Weights of a small GPT-style language model, trained from scratch on English Wikipedia.
Size: 2 heads of 96, MLP 768 GELU, 18.7M parameters.
Architecture: LayerNorm before each block, no biases in attention or MLP, untied embeddings.
Training: a variant of Adam for these matrices, 11271 steps.
Each number is 128 + 32 x the weight over the matrix's rms, rounded and kept within 0 to 255. Layers, rows and columns count from 0.

# layer 3 attention key, 192x192, rms 0.0588, rows 159-191, columns 64-127
[[143 121 188 131 161 103 113 106 116 120 110 177  59 119 141 136 134 115 118 125 200 102 104 131 108 139  83 123 106 127 103 150 157 121 171 116 124 134 156 135 143  86 132 129 191 105  94 151 147 162 108 162 115 121 127 141 113 107  44 101 163  55 179 132]
 [109 100 136 126 106 148 130 114  93 132 112 125 127 127 147 146 123 138 144  71 153 145 124 129  84 101 108 137 152 134 109 107 138  97 163 112 133 165 136 128 134  74 188 140 184 129  76 114 139 172 133 135 109 139 148 150 149 166  91 121 152  52 179 106]
 [106 118  73 101 158 137 128 146 180 128 163 147 142 122 144 117 122 111 127 123  82  65 168 106 128 132 101 127  90 120 103 126 117 107 132 141 120 103 126 121 158 164  91 104 100 129 151 127 130 162 146  97 139 152 161 127 138  33 160 146 125 130 119 139]
 [112 108  76 127 139 132 135 114 109 132 124 130 171 154 121 128 131 142 138 143  81 118 129 142 151 135 112 138 133 132 155 125 128 123 107 130 138 135 142 118 128 157  87 123  91 118 118  96 147 117 119 113 139 148 120 129 123 128 164 157 109 144 107 105]
 [165 146 106 152 150 125 143 118 103 128 131 109 132 109 147 117 183 140 120 149  85 137 134 149 139 133 169 117 132 114 136 108 133 115 116 122 115 113 125 150 130 139 113 113 124 132 168 104 164 131 128 129 155 132 150 135 165  91 182 136 125 158 116 116]
 [120 147 160 122 176 155 145 161 166 149 144 121 106 130 109  98 122  97 100  92 209 135 159 174  97 128 142 180 130 119 125 111 131 121 117 138 157 117 158 132 134 133 176 138 147 123 121  98 168 162 131 105  89 104 126 114 111 147  84 110 129 110 148 121]
 [ 76 162 135 151 131 121 136 126 131 118 132 148 116 155 140 107  92 136 160 133 129 146 128 164 163 118 128 139 145 111 135 130  98 123 142 107 123 126 156 116 122 125 170 132 137 120 127 112 154  94 102 109 157  75 153 109 172 145 133 136 142 135 132 158]
 [192 125  74 135 147 153 120 148 137 123 123 165 174  96 130  84 126 105 137  79 109 124 163 112 106 140  96  80 114 133 135 163 147 144 101 135 140 147  98 136 126 151  81 115 106 113 119 112 161 134 151  49 111 116 125 121 116  63 161 160 135 163 117 155]
 [127 133 113 148 132 117 117 134 143 148 103  97 127 132 111 133 147 154 155 239 129 144  90 178 199 123 171 103 119 115 122 128 125 142 147 131 115 115 148 134 117 155 137 184 157 143  82 136  96 116 163 147 144 135 124 128 129 135 172 102  92 155 103 115]
 [ 80 154 125 123 136 163  92 107 134 122 127 135 107 145  93 117 127 137 135 192 138 104  89 156 182 131 169 106 113 130 142  99 151 109 151 114  95 100 115 119 144 122 149 153 148 129 139 150 135 107 150 166 100 138 131 119 131 161  97 113  95 146  85 116]
 [148 101 134 146 130  81 139 141 131 159 154 129 114 116 112 151  95 128 108  23 154 108 138 106  75 138  79 133  88 117 129 112 116 118 123 130 146 121 121 134 118 125 152 108 166 101 126  97 147 141 144 115 117 136 117 129 101 112  86 121 100  82 159 118]
 [168 137 151 128 120 128 156 169 131 130 144 149 132  91 105 110 140 144  99  69 161 144 122 114  86 142 132 156 116 117  93 137 123 120 136 138 139 110 138  97 128 119 145 115 139 133 129 116 121 143 105 152 144 121 135 112 125 114  92  81 130  85 160 118]
 [ 84  97 193 154 104 134 133 131  81 107 134 149  87 146 134 150 109 109 134 112 163 121 122 110 143 106  94 119 143 140  91 141 117 142 156 117 119 123 138 137 159 105 175 140 185 125 135 149  71 148 122 125 134 133 129 127 127 162  70 116 150  85 152 105]
 [151 121 105 126 138 138 147 148 136 132 131 142 116 158 124 133 119 143 101  85  96 122 142 108  91 121  98 114 125 151 135 124 129 128 126 121  95 119 103 140 107 135  84 110  93 130 147 108 139 119 119  91 116 154 151 118 139  94 117 141 115 137 171 125]
 [139 133 113 131 131 107 163  97 124 127 139 147 120 123 109 128 163 125 122 131 151 122 141  97 101 132 147  87 156 125 165 129  94 129  65 115 154 105  97 164 157 130  81 115  86 138 155 115 164 107 125 118 109 111 121  98 117 139 172 150 134 127  89 144]
 [140 127 122 132 102 123 129 142 106 122 124 162 155 126 115 138 159 169 125 113  95 119 148 107 144 145 129 119 136 131 130 135 108 160 176 133 108 167 164  65 149 128 130 123 156 137 141 116 120 138 103 100 105 136 137 128 127 113 129 131  92 128 145 135]
 [100 122 124 121 147 134 148 124 140 151 118 120 114 124 114 121 140 152 114 157 117 126  98 121 154 131 140 115 135 163 115 100 134 138 120 125  97 117 125 119 115 146  86 140 120 153 122 134 124 116 122 136 140 124 127 119 115 130 142 135 112 138  97 117]
 [125 149 103 137 147 140 142 121 175 118 121 138 124 119 161 129 117 106 195 224  85 133 139 196 119 148 146 108 111 132 126 100 104 139 151  99 113 100  92 131 139 174 103 147 114 126 140 150 162 101 119 138 147  94 148 136 147 122 101 127 128 147 105 120]
 [ 80 134 137 130 144 105 112 121 128 126 116 126 106 108 143 163 121 144 157 235  90 133  88 179 198 134 206 100 128 136 148 143 165 125 150 136  92  88 143 132 112 172 133 163 163 165 118 146 108 145 150 164 165 144 137 139 106 179 117 102 102 129 110 116]
 [162 116 154 155 118 105 171 114 139 111 122 103  55 101 137 140  91 122 129 108 160 184 124 156 124 146 100 112 140  84 116 119 127 111 116 113 153 154 145 135 163  57 122 123 235 129 115 137 142 118 117 127 138 137  77 108 133 157  83 105 170 111 176 121]
 [ 97 124 105 126 122 115 110 144 139 154 117  83 151 131 138 143 101 106 109 159 113 116 114 114 181 133 170 116 127 146 146 167 123 134 114 135 122 122  79 122 136 143 129 127  99 155 123 139 131 119 126 141 116 130 139 137  93 167 142 145 130 149 125 106]
 [156 114 114 137 138 106 158 133 165 143 157 170 115 133 143 151 147 117 113 106 112 142 118 132  91 137 104 122 123 147 114  90 124 148 116 123 147 159 139 142 120 135 141 107 114 117 141 145 120 138 101 124 135 116 110 137 121 123  90  94 125 138 139 122]
 [149 124 108 106 125 139 150 120 146 117 140 150 162 118 101 113 154 118 172 125  87 135 147 140  86 119 113 122 161 142 136 129 124  80  96 105 129  96 113 108 138 137  82 115  53 123 151 130 162  95 168 102 117 113 113 132 144  86 227 169 110 156  89 139]
 [168  82 153 109 125 116 125 125 110 161 139 144  81  94 107 137 112 127  77  72 179 163 112 107 100 143  63 136 115 154 143 112 136 155 129 131 102 158 140 125 111  94 142 108 148 126 124 136 135 128 133 147 109 123 140 123 139 168  97  92 154 103 169 132]
 [142  91 123 119 127 119 154 116 116 132 121 151 112 104 133 146 110 145 103 101 132 149 126 130 107 149 123 110 138 151 143 144 145 109 146 101 138 112 135 144 134 145 124 140 127 122 133 120 150 140 134 155 128 113 129 113 126 153 129 137 125 100 143 136]
 [127 143 171 176 126 140 107 123 153 139 134 111 116 131 137 124 123 103 120 178 149 136  87 180 160 105 130 149 132 121 134 127 149  73 128 115 106 127 119 138 133 134 151 132 156 153 141 127 108 176 131 174 106 159 118 131 132 134 142 142 131 127 130 131]
 [113 103 101 137 138 135 136 122 151 113 124  86 172 133 115 119 115 127 178 210  51 116 144 118 191 138 154 148 125 104 140 115 107 146 108 112 143 122 106 132 148 139 115 141  77 120 152 140 152  77 162 132 149 129 147 130 130 154 162 132 149 183 106 128]
 [111 109  77  93 114 150 109 135 139 144 129 113 140 182 122  85 128 123 143 178  85 107 127 117 142 114 151 167 122 113 139 123  85 149  73 153 128 107 136 138 107 194 126 148  57 152 148 135 152 130 134 118 144 117 153 139 163 113 196 146  87 156 103 121]
 [109 129 146 122 128 130 118 151 143 136  90  99 137 115 105 142 129 155 115 227  82 145 132 160 185 147 186 111 148 147 126 173 120 117 125 119 142 105 129 114 135 171 101 155 115 113 159 142 107 109 117 139 155 159 128 152 107 129 154 128 108 145  80 135]
 [151 121 143 113 162 104 116 142 129 112 147 115  65 116  98 151 116 123 122 101 192 152 110 123  78 120 135 116 103 140 126 132 136 119 132 116 151 164 139 103 132 111 125 179 183 148 109 151  75 123 102 151 120 130 100 145 132 180  68  86 147 110 179 130]
 [127 108 113 136 141 137 130 103 114 118 129 123 147 121  81 134 142 129 149 210 113 117 134 128 194 122 133 122 130 133 160 165 132 129 110 136 132 104 164 146 157 129 132 150 148 123 158 133 141 121 125 133 118 155 115  92 137 167 178 128 119 101  95 115]
 [139 132  97 117 133 150 127 139 128 105 116 152 157 132 132 128 137 138 130 140  99 132 108 127 131 153 128 120 140 102 119 136 123 160 104 139 129 124 131 148 154 117  97  99 125 102 148 103 122 109 118 127 135 160 124 110 153 118 151 147 110 174 119 107]
 [ 98 123 163 152 155 112 140 115  92 106  98 162  97 110 155 137 114 125 116 123 193 133 115 138 126 114 102 149 108 110 129 110 148 178 166 109 121 157 139 133 102  89 162 139 237 108  89 130 112 166 114 123 150 106 119 115 103 146  75  88 143  49 165 117]]
# layer 3 attention query, 192x192, rms 0.0561, rows 160-191, columns 64-127
[[134  97  73  91 153 161 148 132 156  75 102 129 162 152  87 107 121 158 121 139 189 130 187 149 120 110 138 110 164 152 124 116 143 133 141 125 114 130 127  80 113 159 104 106 134 114 184 127 112  91 133 150 142 169 122 118 155 158 133  77 157  90 145 105]
 [116 157 149 168  67 113 110 115  73 133 147  85 103 157 137 135 169 153  87 121  95  98  80 137 119  90  91 154 140 136 150 135 109 117 118 134 107 141 121 197  87  89 153 114  89 136 117 133  84 168 149 105 129 168 173 158  94 114 135 150  71 177  76 149]
 [144 152  99 152 140 143 115  95 165  90 110 162 166  96 130 108 145 121 144 139 138 129 165 119 127 119 142  97 169 132 122 125 157 119 170 137 156 118 128 109 153 128  96  80 115 110 174 131 103  95 124 172 151 111 160 124 112 109 101 102 102 120 123  93]
 [117 154 135 110 140 141 104 164 114 153 142  80 118 156 128 137 135 134 118 123 103 162 105 111 143 118 107 142 136 144 139 147 102 106 100 121 119 163 115 144 122  80 172 143 121 161 106 153 133 120 136 128 108 145 157 163  99 134 124 144 142 148  86 135]
 [ 94  58 124 117 120 136  95 151 109 121 124 159 121 117 127 104 103  93 117  99 151  89 161 114 103  90 102 111 139 125 144 127 154 148 154 123 112 120 135 112 131 158 165 158 167 118 172 155 128 158 165 135 148 119 130 132 158  95 139 129 111  72 132 127]
 [163  97 121 136 127 181 144 129 112 125 110 130 116 129 101 126 127  97 115 129 128 123 101 117 130 105 153 155 115 132 119 118 134 125 135 115 137 157 124 130 111 153 150  83 121 157 149 105 123 112 134 144 139 168 144 130 120 125 143 124 124 133 149 136]
 [131 165 161 180 106  89 112 104 108 191 158 138 117 140 156 124 126 133  89 123 107 117  87 103 136 105  81 156 133 116 118 119  99 119 111 141 114 126 126 139 125  85 111 147 122 118 112 110  88 129 142 144  98 130 138 154 125 122  98 161 130 135  76 130]
 [115 118  83 162 125 137 132 119 119  93 130 131 170 114 129 115 102 142 102 162 132  85 143 114 144 121 124 134 117 150 105 124 147 153 146 162 139 114 133 118 113 114  76  85 125 118 185  97 139  69 109 135 155 117 152 107  96  94 127 144  88  99 139 133]
 [ 97 111 114 169 102 129 103 173 139 116 155  76 152 139 136 136 157 126 104 140  96 104 146 140 118 117 134 115 178 138 130 139 127 152 122 130 122 151 129 184 124 146 128 126 162 129 159 127  98 108 149 106 144 118 150 160 153 131 164 141  85  95 124 137]
 [139 125 167 105 166 161 137 102 130 115  88 180 104 137 137 113 115 168 160 141 159 141 118 105 108 108 148 144 137 129 120 123 135 134 173 135 127 111 143  84 150 139 147 107 120 133 118 111 141 162 106 138 137 126 119 104 130 130  85 132 162  97 141 111]
 [122 103 167 126 119 177  99 132 100 158 127 151  83 184 135 134  85 125 151 114 160 134 146 115  91 130 105 116 127 121 135 114 112 140 147 111 143 158 170 104 147 109 158 154 143 112 112 132 118 170 165 108  98 128 109 131 112  99 157 176 132 105 136 109]
 [129 148 155 112 111 119 103 126  75 162 152 106  52 153 114 127 126 113 115 153  83 153  45 131 149 133 130 121 111 125 129 149 111 136 133 111 143 143 132 163 121 105 162 202 160 155  77 130 115 141 123 118  98 150 158 120 112 186 130 155 147 137 122 114]
 [113 142  96 139 153 110 115 129 124 111 117 141 109 143 115 111 112 117 128 104 127 112 129  95 137 132 141 145  92 149 120 140 121 120 134 140 158  86 140  93 137  98 148 115 128  99 144 139 125 174 130 130 144 128 137 121 140 122 151 106 137 101 135 110]
 [159 110 103  99 131 105 128  93 110 134 183 138 147 126 151 134 121 127 127 110 112 144 101 155 142 126  93 143  83 117 122 138 120 102 128 146 152 163 137 133 140 106 138 147 141 101  97 161 140  92 136  78 110 115 127 165 174 102 148 154 135 140 143 159]
 [101 106 124 106 154 129 125 124 119 139  96 115 116 143 119 102 123 103 122 136 138 139 115  87 133 130 111 169 153 164 121 146 119 125 120 142 138 148 104 152 129 110 124 164 131 124 113 151 126 144 131 144 144 184 153 139 159 135 125 124 120 139 130 123]
 [121 145 158 116 140 135 136 131 113 139 124 101 167 123 127  86 152 106 133 122 129 108 112 110 152 140  98 130 118 114 129 120 124 141 127 119 155 125 113 158 145 116 111 161 124 118 137 138 109 123 144 115 141 156 141 153 133 110 139 121 106 111 112 151]
 [158 136 155 147 151 122 113 123  61 157 165  96 107 153 112 139 130 102 101 116  64 164  59  81 152 104 135 163 133 119 129 128 111 113  98 128 117 156 129 136 134 107 157 149 101 149 114 112 143 123 126 130 147 153 175 133 131 183 149 165 142 165 126 132]
 [116 131 118 145 119 134 103 119 118 107  98  96 144 122 122 121 159 114 111 190 106 121  94  73 149 104 150 124 137 108 142 131 120 109 113 154 128 141 151 145 128  84 102 148 131 104 136 124 121  97 130 115 136 121 142 146 147 154 127 138  90 180  76 158]
 [148 103  84 130 122 141 127 139 166  97 108 159 188 132 138 167 156 193 110  94 150 150 145 150 118 144 177 144 154 168  98 126 159 158 145 118 110 158 130  88 127 169 128  91 127 100 132 138 147 104 130 129 151 131 101 114 102 140 146 106 138  76 161 114]
 [109 137 112  88 170 137 151 150 153  82 129 160 156 114 139  90 137 127 126 171 130 131 186 130 110 113 132 105 166 133 135 118 128 123 129 167 140 119 140 103 146 149  96  88 127 119 163 150 133  87 102 120 155  73 121 111 138  95 122  99  84  88 133 133]
 [117 113 106 156 139 122 110 118 133  99  89 111 154 140 132 152 143 152 142 120 142 154 141 128 130 123 150 136 143 119 112 149 140 111 143 145 128 126 112 116 129 142 142 104 120 114 125 147 174 132 138 125 135 113 110 130 115 106 129 136 157 110 145 141]
 [121 127  81 107 161 178 135 133 157 137 177  85 165 133 137 114 130 135 117  95 111  80 126 118 128  92 107 150 115  80  83 132 119 160 126 138 130 113 106 142 145 129 143 117 122 122 167 116 149 125 141 100 122 104 155 141 143  91 132 141 103 124 142 101]
 [125 113 114 118 137 128 119 131 161  83 106 155 156 149 117 110 103 141 147 111 157 145 197 146 112 131 151 142 141 129  95 128 132 110 147 116 153 128 119  82 141 155 139  99 126 108 144 124 135 114 121 109 143 116 109 116 158 139 144  90 136  80 167  76]
 [116  97 145 142 127 129 163 130 139 143 146 124 119 135 143 125 149 148 131 122 141 117 121 144 104 125 102 123 110 132 120 121 126 130 124  90 119 115 132 114 122 156 133 128 115 147 118 126 120 152 130  85 119 146 142 135 124 110 122 119 149 133 116 117]
 [ 96 136 118 110 125 104 159 121 125 140 103 105 129 142 132 166 140 136 112 122 144 129 148 131 130 131 110 116 136 113 114 157 131 157 114 131  85 163 106 129 100 113 103 147 120 149 136 120 130 132 118 124 161 157 131 134 128 141 138 120 143 131 109  84]
 [128 202 106 150 146 131 144 128  77 149 138  96 147 129 112 119 187 140 108 149  69 154  56 112 119 123 176 126 155 142 123 133 118 110  88  96 126 114 116 126 127 119 101 137 103 137 143 128 127 129 122 136 115 141 144 114 163 122 163 158 128 204 120 176]
 [165 117  58 143 136 122 137 109 183  92 132 162 206  97 107 135 146 170 151  61 102 115 217 151  86 104 106 162 141 137 110 120 147 116 138 128 181 108 128 103 140 165  88  47  72  98 199 115 163 101  97  96 159  91 106 114 109  61 177 110 115 149 118 146]
 [116 149 111 135 100 111 145 137  99 122 129  66 157 104 126 123 148 139 123 159 116 174 106 113 193 145 127 105 125 147  89 134 156 129  91 130 154 132  98 146 113 127 101 139 112 122 118 140 122  97 126 135 151 124 104 132 114 132 147 162 113 199 174 170]
 [154  66 112  95 102 135 139 124 159 104 108 177 161 147 156 160 117 116 156 139 148 175 167 155 138 124 159 125 153 113 121 129 125 124 122 103  99 137 143  96 137 147 161  84 138 111 124 152 157 133 142 140 137 123  82  98 143 144 116 113 163  91 137 108]
 [138 147  96  95 149 137 153 146 140 133 137  88 134 107 135 116 168 121 102 145 110 132 129 116 140 132 112 118 135 130 122  99 169 146 129 112 147 141 108 113 129 102  98 115 112  96 136 119 159 126 135 148 139 114 143 166 155 104 133 160 117 132 164 141]
 [125 132 141 136 136 112 116 101 101 117 144  94 139 113 113 132 136 148 126 145 121 142 149 128 142 119  89 130 171 149 121  99 109 115 114 117 161 119 115 133 121 106 130 109 108 129 119 148 136 101 153 140 129 121 132 142 115 133 118 113  95 127 154 131]
 [109  88 182 142 112 118  95 136  72 138 121 111  61 147 155  99 110 100 161 160 111 141  37 132 157 106 147 108  96 135 159 114 112 103 152 128 124 126 146 180 123 122 159 178 182 132  41 123  81 123 140 135 102 172 164 154 149 187  69 102 128 155 111 106]]
# layer 3 attention value, 192x192, rms 0.0905, rows 96-115, columns 64-127
[[123  59 140 147 165 189  77 120 170  73 126 123 144 124  95 104  50  96 158 141 129  81  76 162 138  81 122 142  87 138 181  80 113 137 128 179 149 126 181 105 131 149 132 115 120 142 124 128 134 106 236 109 123 144  78 186 114 138 111 127 129 104 140 136]
 [135 105 130 169  91 177 111  24 125  74 165 118 110 240 142 177   0 142 167 136 147 107 170 181  94  32 143 144 116 112 175  44 105  65 123 158  93 166 106 156 172 206 120  65 138 197 136 230 127 226 149 124 158 163 118 210 111 114 138 115 118 116 141 119]
 [131 127  90 150  74  53 116 123 103 203 124 112 123  60 137 126 156 190 111 142  70 144 119 122 148 157 128 162 204 146  14 188 147 137 130  60 117 129 153 161 161 105 109 145 142  60 112  89 111 114  35 121 176 142 158  95 128  97 113 142 113 164 153 139]
 [105 120 159 135 112 185 100 137 123 112 143 144 126 188  78 118  52  80 152 131 160 100  66 142 142  67 137 150 131 101 194  80  96  87 133 162 149 206 158 135 130 163 153 151 125 185 124 188 122 109 206 147 127 129 130 211 159 140 134 119 129 101 127  79]
 [136 140 164  96 157 219  71 189 138 120 116 143 117 155 110  82 121  82 134 127 181  96  92 145 136 103 141 143 105 112 200 122 151  89 117 210 152 145 192 153 114 134 136 172 124 228 126 146 122  91 230 133 127 118 152 163 129 166 129 122 136  65 118  84]
 [128 130 141 157  75 154 118  64 128  96 162 116 120 174  91 166  68 113 149 130 149 134 126 147 106  76 119 121 159  88 174  80  76 116 126 175 115 198 161 117 152 157 126 113 133 186 110 220 146 152 180 139 157 214 116 188 127 125 117 135 119 134 136  94]
 [102 104  89  60 224 220 165 255 143  99 107 146  99  88 105 118 150  82  96 132 165 112 128 118 136 124 122  77  13 111 185 187 140 180 102 194 146  67  94 120  47 115 143 158 137 216 196  76 138 110 118 124 107  80  72 109 190 155 129 124 120  76  88 111]
 [140 203 160  69 151 156  85 255  86 136  96 188  98 109 156  99 236 110 109 125 191 103  98 108 137 153 112 122  69  96 186 147 151 138 107 180 139 148 140 206  91 100 164 188 122 249  99  72 147  85 125 127 137  92 184 120 181 156 144 108 190  97  81 143]
 [124 116 144 161  63 186  86  48 109  99 141 103 117 247 149 181  66 186 115 117 120 123 179 138 123  86 160 151 115 111 152  62 132  73 118  92  71 161  79 156 203 190 107  54 129 165 115 202 112 145 129 133 168 127 165 221 122 135 141  93 149 135 120 135]
 [135 154 104 130 138  74 172 112 154 189 108 122 102  46 136 140 175 179 107 122  62 164 151 126 143 191 136 144 188 150  46 165 133 177 141  87 118  85  77 103 129 106 110 119 138  70 119  52 140 104   0 120 136 101 108  62  88 101 162 120 131 151 127 173]
 [129 121  80 128 115  68 135 124 113 213 125 135 127  47 145 147 179 151 114 132  78 164 162 133 121 174 111 132 195 169  52 136 160 185 151  37 102  95  83 119 129  89 126 116 113  67 161  80 156 147  20 145 156 132 167 105 122 101 138 123 133 190 124 132]
 [138  54 121 110 187 168 145 144 131 126 155 140  94 137  95 104  92  69 127 141 132 140 118 144 125 114 108 119 132  90 184  97  75 159 130 131 133 108 161  75 117 114 117 133 133 117 117  72 143 102 149 109  98 120  96 143 123 125 125 137 115 108 142 119]
 [146 157 119 151 111  81 104  95 180 142 123 149 166 100 153  92 150 181 141 154  88 126 129 134 150 160 147 139 161 179  75 174 173 124 129 101 105 118 136 104 124 157  88 114 102 102 141 150 128  98 102 103 161  94 141  89 104 100 133 148 103 157 136 190]
 [118 164 178  71 136 138 102 188  88 174 112 164  98  72 152 123 218 118 112 108 166 135 138 129 112 192 128 137 115 142 144 125 120 111 122 161 136 134 134 199 121  98 191 173 108 178  96  75 128 127 129 128 111  81 197 103 140 137 118 120 179 177 108  87]
 [131 118 126  98 185 161 101 179 141 104 115 156  93  42 186  92 114 137 105 137 134 123 111 142 121 130 109 103  82 153 118 151 161 162 152 137 106  60  80 121  77  84 125 126 113 168 155  96 132  94  87 132 117  44 103 105 157 150 134 115 144 118  98 171]
 [135 144 113 168 100 149  68 167 179  98  96  99 176 203 113 134  61 156 177 137 158 105 103 129 125  71 117 150 129 136 152  85 187  70 129 143 137 188 188 108 180 149 112 108 113 141  95 207 104  88 184 151 162 164  91 181 123 139 107 118 108  86  94  72]
 [107 146  94 148   6 142 135 166  96 156 129  99 148 177  89 186 152 190 129 128 123 135 198 108 124  88 137 114 169 118  99 124 152  70 132 116 105 167 107 203 178 116 144  93 122 201 181 219 135 205  36 145 232 198 146 201 156 139 120 124 136 173 118 103]
 [134 128 119 127 191 104 135 146 158 128 117 175 147  42 128  87 174 120 112 129 107 121  97 130 133 157 102 111 158 129  89 205 156 190 133 132 131  93  86 109  68 107 129 139 116 135 189  52 154 118  92 119 122  93 119  85 110 126 149 156 129 135 108 183]
 [126 146 129 124 131 136 133 106 145 100 167 135 150 164 120  87  73  99 165 125 119  87  73 129 121  57 141 149  98 105 178 114 107  95 115 169 143 148 138 159 134 196 138 164 115 138 118 170 133 138 195 100  99 126 149 146 144 138 131 136 124 116 111 151]
 [129 140 132 110 116  63 219 160 101 130 110 125 100  88  92 124 205 124 108 125 126 151 132  86 122 181 106 135 140 146  83 173 159 174 148 112 137 122 121 142 109  87 125 169 126 124  99  92 124 106  42 133  98  85 152 104 113 111 151 128 171 120 108 101]]
# layer 3 attention output (transposed), 192x192, rms 0.0691, rows 96-115, columns 64-127
[[124 145 128 125  98 135 118 101 117 201 138 101 104 139 146 157 134 113 155  95  83 183  57 101 142 103 153 115 136  92  92 154 120 120  84  90  80 144 114 171 134  99 196 152 100 135  87 129 145 144 144 136 103 182 132 145 137 149 120 133 109 166 132 126]
 [150 137 243 114 147 144 102  83  93 198 140 188  54  71 164  89  80  82 143 125 112 121  66  82  77 118 106 157  72  77 162 116 120 112 112 139 158  95 122 122 140 102 132 173 124 145 145 124 130 160 141 113  81 112 133 159 166 132  64 177 130 169  75 170]
 [132 142 144 142 194 137 167 138 198  43  92 161 176  94 138  76 156 153 132 157 173 124 179 117 130 183 136 138 162 179 139 127 153 138 147 150 158 133 146 114 138 101  99  88 157 122 185 100 140  98 124 141 129  53 129 119 120 123 129 122 100  47 130 131]
 [113 145 133 140 161  91 147 115  88 161 157 113  78  87 163 120 140 105 129 168  72 146  62 104 148 134 107  99 116 130 136 136  90 121 111  95 103 103 124 134 133  93 116 151 119 122  86 121 136 152 153 114 129 129 159 184 158 165 113 152 129 174 117 146]
 [119 120 108 135 113 106 126 115  69 182 151  90 106 160 127 172 155 137 115 144  98 170 101 111 124 109  84 138 145 119  74 116  92 116 102  95 102 112  79 155 113 117 130 123 114 142  95 164 128 160 137  99 144 186 197 152 134 110 160 126 133 179 127 130]
 [119 137 198 126 153 113 112 122 120 194 122 176  59  88 150  94 121 109  93 132  86 118  54  95 109 135 103 149 101 103 137 171 127 107 120 148 120 102 127 126 130  96 138 154  99 128 114 122 150 151 126 124 108 117 153 147 148 139  88 176 135 144 101 171]
 [117  98 140 160  32 161 116 121  81 161 131  37 104 213  84 178 127 159 101 141 130 114 124 128 143 101 107 102 140 154 129 136 100 102 130 126  81 152 113 172  83 135 163 139 138 125  66 179  84 127 164 142 100 196 151 136  97 142 131  68 162 182  96  83]
 [126  76 100 117 115  81 139 121  89 148 144  59 148 194 108 220 148 137  93 118 135  93 164 145 102  88  54 120 174 141  84  88  83 117 112 132  90 111  81 194 121 127 109 114  86  98 111 190 110 156 159 100 162 159 213 163 106  98 163 125 151 160 151 113]
 [155 129 225 146 216 150 142 125  77 210 159 219  72  68 175 133  90 103 132 109 116 116  87  97  86 118  78 115  98  79 151 113 161 114 135 150 125  87 106 104 149 116 100 165 153 158 128 109 106 183 155 125 128  81 141 133 153 112  44 184 133 115 121 150]
 [133 123  64 142 127 128 134 139 156  82 118 152 182 114 113 120 126 153 136 102 197  96 208 142 113 117 146 117 139 137 116 103 158 151 163 163 146 133 136  93 130 135 117 111 145  94 163 136 110 103 125 121 117 106 103 122  84 102 113  95 136  55 143 114]
 [154 138  85 123 133 136 124 154 174  39 118 176 175 141 130 137 126 130 151 136 204 118 195 159  90 138 142 147 106 144 130 108 131 128 159 190 144 129 171 100 150 157 112  74 154  89 171 119 144 109 122 127 124  82 122 107  89  91 123 105 124  78 131 140]
 [122 135 132 183  95 115 134 142  93 145 182 104 135 110 116 139 122 102 122  86 126 159 115 114 141 108 132 158 111 138 109 131 137 155 127 159 134 168 116 158 125 103 173 160 116 116 106 122 146 133 139 138  69 139 138 152 133 112 115 120 115 125 126 144]
 [109 149  75 110 149 143 135 144 163 104 103 132 179 136 124 132 132 115 149 162 125 125 155 147 145 121 154 126 157 124 122  95 158 116 155 137 113 114 106  86 123 156  83 113 116 153 160 111 124  87 141 123 174 110 111 119 118 148 153 122 125 172 112 110]
 [210 135 118 105 124  64 149 110 108 107 144 107 155 194 103 161 135 132 119 100 161 116 157 138  66  96  53 122 148 113 121 114 103 123 138 152 120 130 128 152 147 109 116 108 100  91 130 138 120 153 104  97 138 162 174 129  72  59 165 121 147  98 148 111]
 [120 124  91 128  80 146  92 134 160 121 130 105 206 201 104 191 165 176 140 163 158 122 163 144 112  75 115 135 145 137  99 129 110 108 142 129 111 133 108 142  96 182 141  86 102  98 154 184  78 104 159 136 138 168 146 133  99 142 158 126 129 168 106 125]
 [113 128 139  76 205 138 136 128  81 171 102 149  96  96 179  96 127 150 144 185  73 192  55 149 178 161 142 112 128 106 140 165  64 131 130  85  79 102 122 134 120 133 131 162 181 148 129 117 164 139 138 134 157 124 133 136 169 174 106 155 119 178 102 119]
 [129 138 191 111 205  98  82 134 150 122 108 199  94 135 152  82 137 102 102 184 131  54 131 176  84 132  80 136  93 128 143 151 121 100 206 142 133 119 153 126  97 102  95 137 193 116 139 131 104 162 149 143 161  89 162 117 137 156  67 156 162  74  68 159]
 [119 153  65 119  78 152 112 131 158  95  84 105 207 171 109 171 117 126 126 145 145  87 200 122 154 126 160 119 160 138 118 116 128 127 161 153 136 126 139 121 115 158 139  91 108 126 170 137  80  77 115 118 110 133 113 110 100 126 159 116 130 152 120 140]
 [117 121 127 118 130  99 125 134 106 172 133 117 112 116 131 106 110 114 136 162  63 144 122 115 141 142 131 139 132 117 120 117 108 131  78 100 116 113 112 135 119 118 119 164  71 139 103 121 149 116 133  84 120 135 121 154 146 109 153 131 118 173 137 128]
 [124 115  56 157 111 103 174 144 166  93 138 100 192 130 146 134 119 141 102 127 165 118 177 154 133 146 125 110 153 167 135  83 132 165 127 133 131 138 169 114 147 123  91 117  96  77 142 147 117 125 143 120 168 126 116 125 122  86 154 137 124  71 173 131]]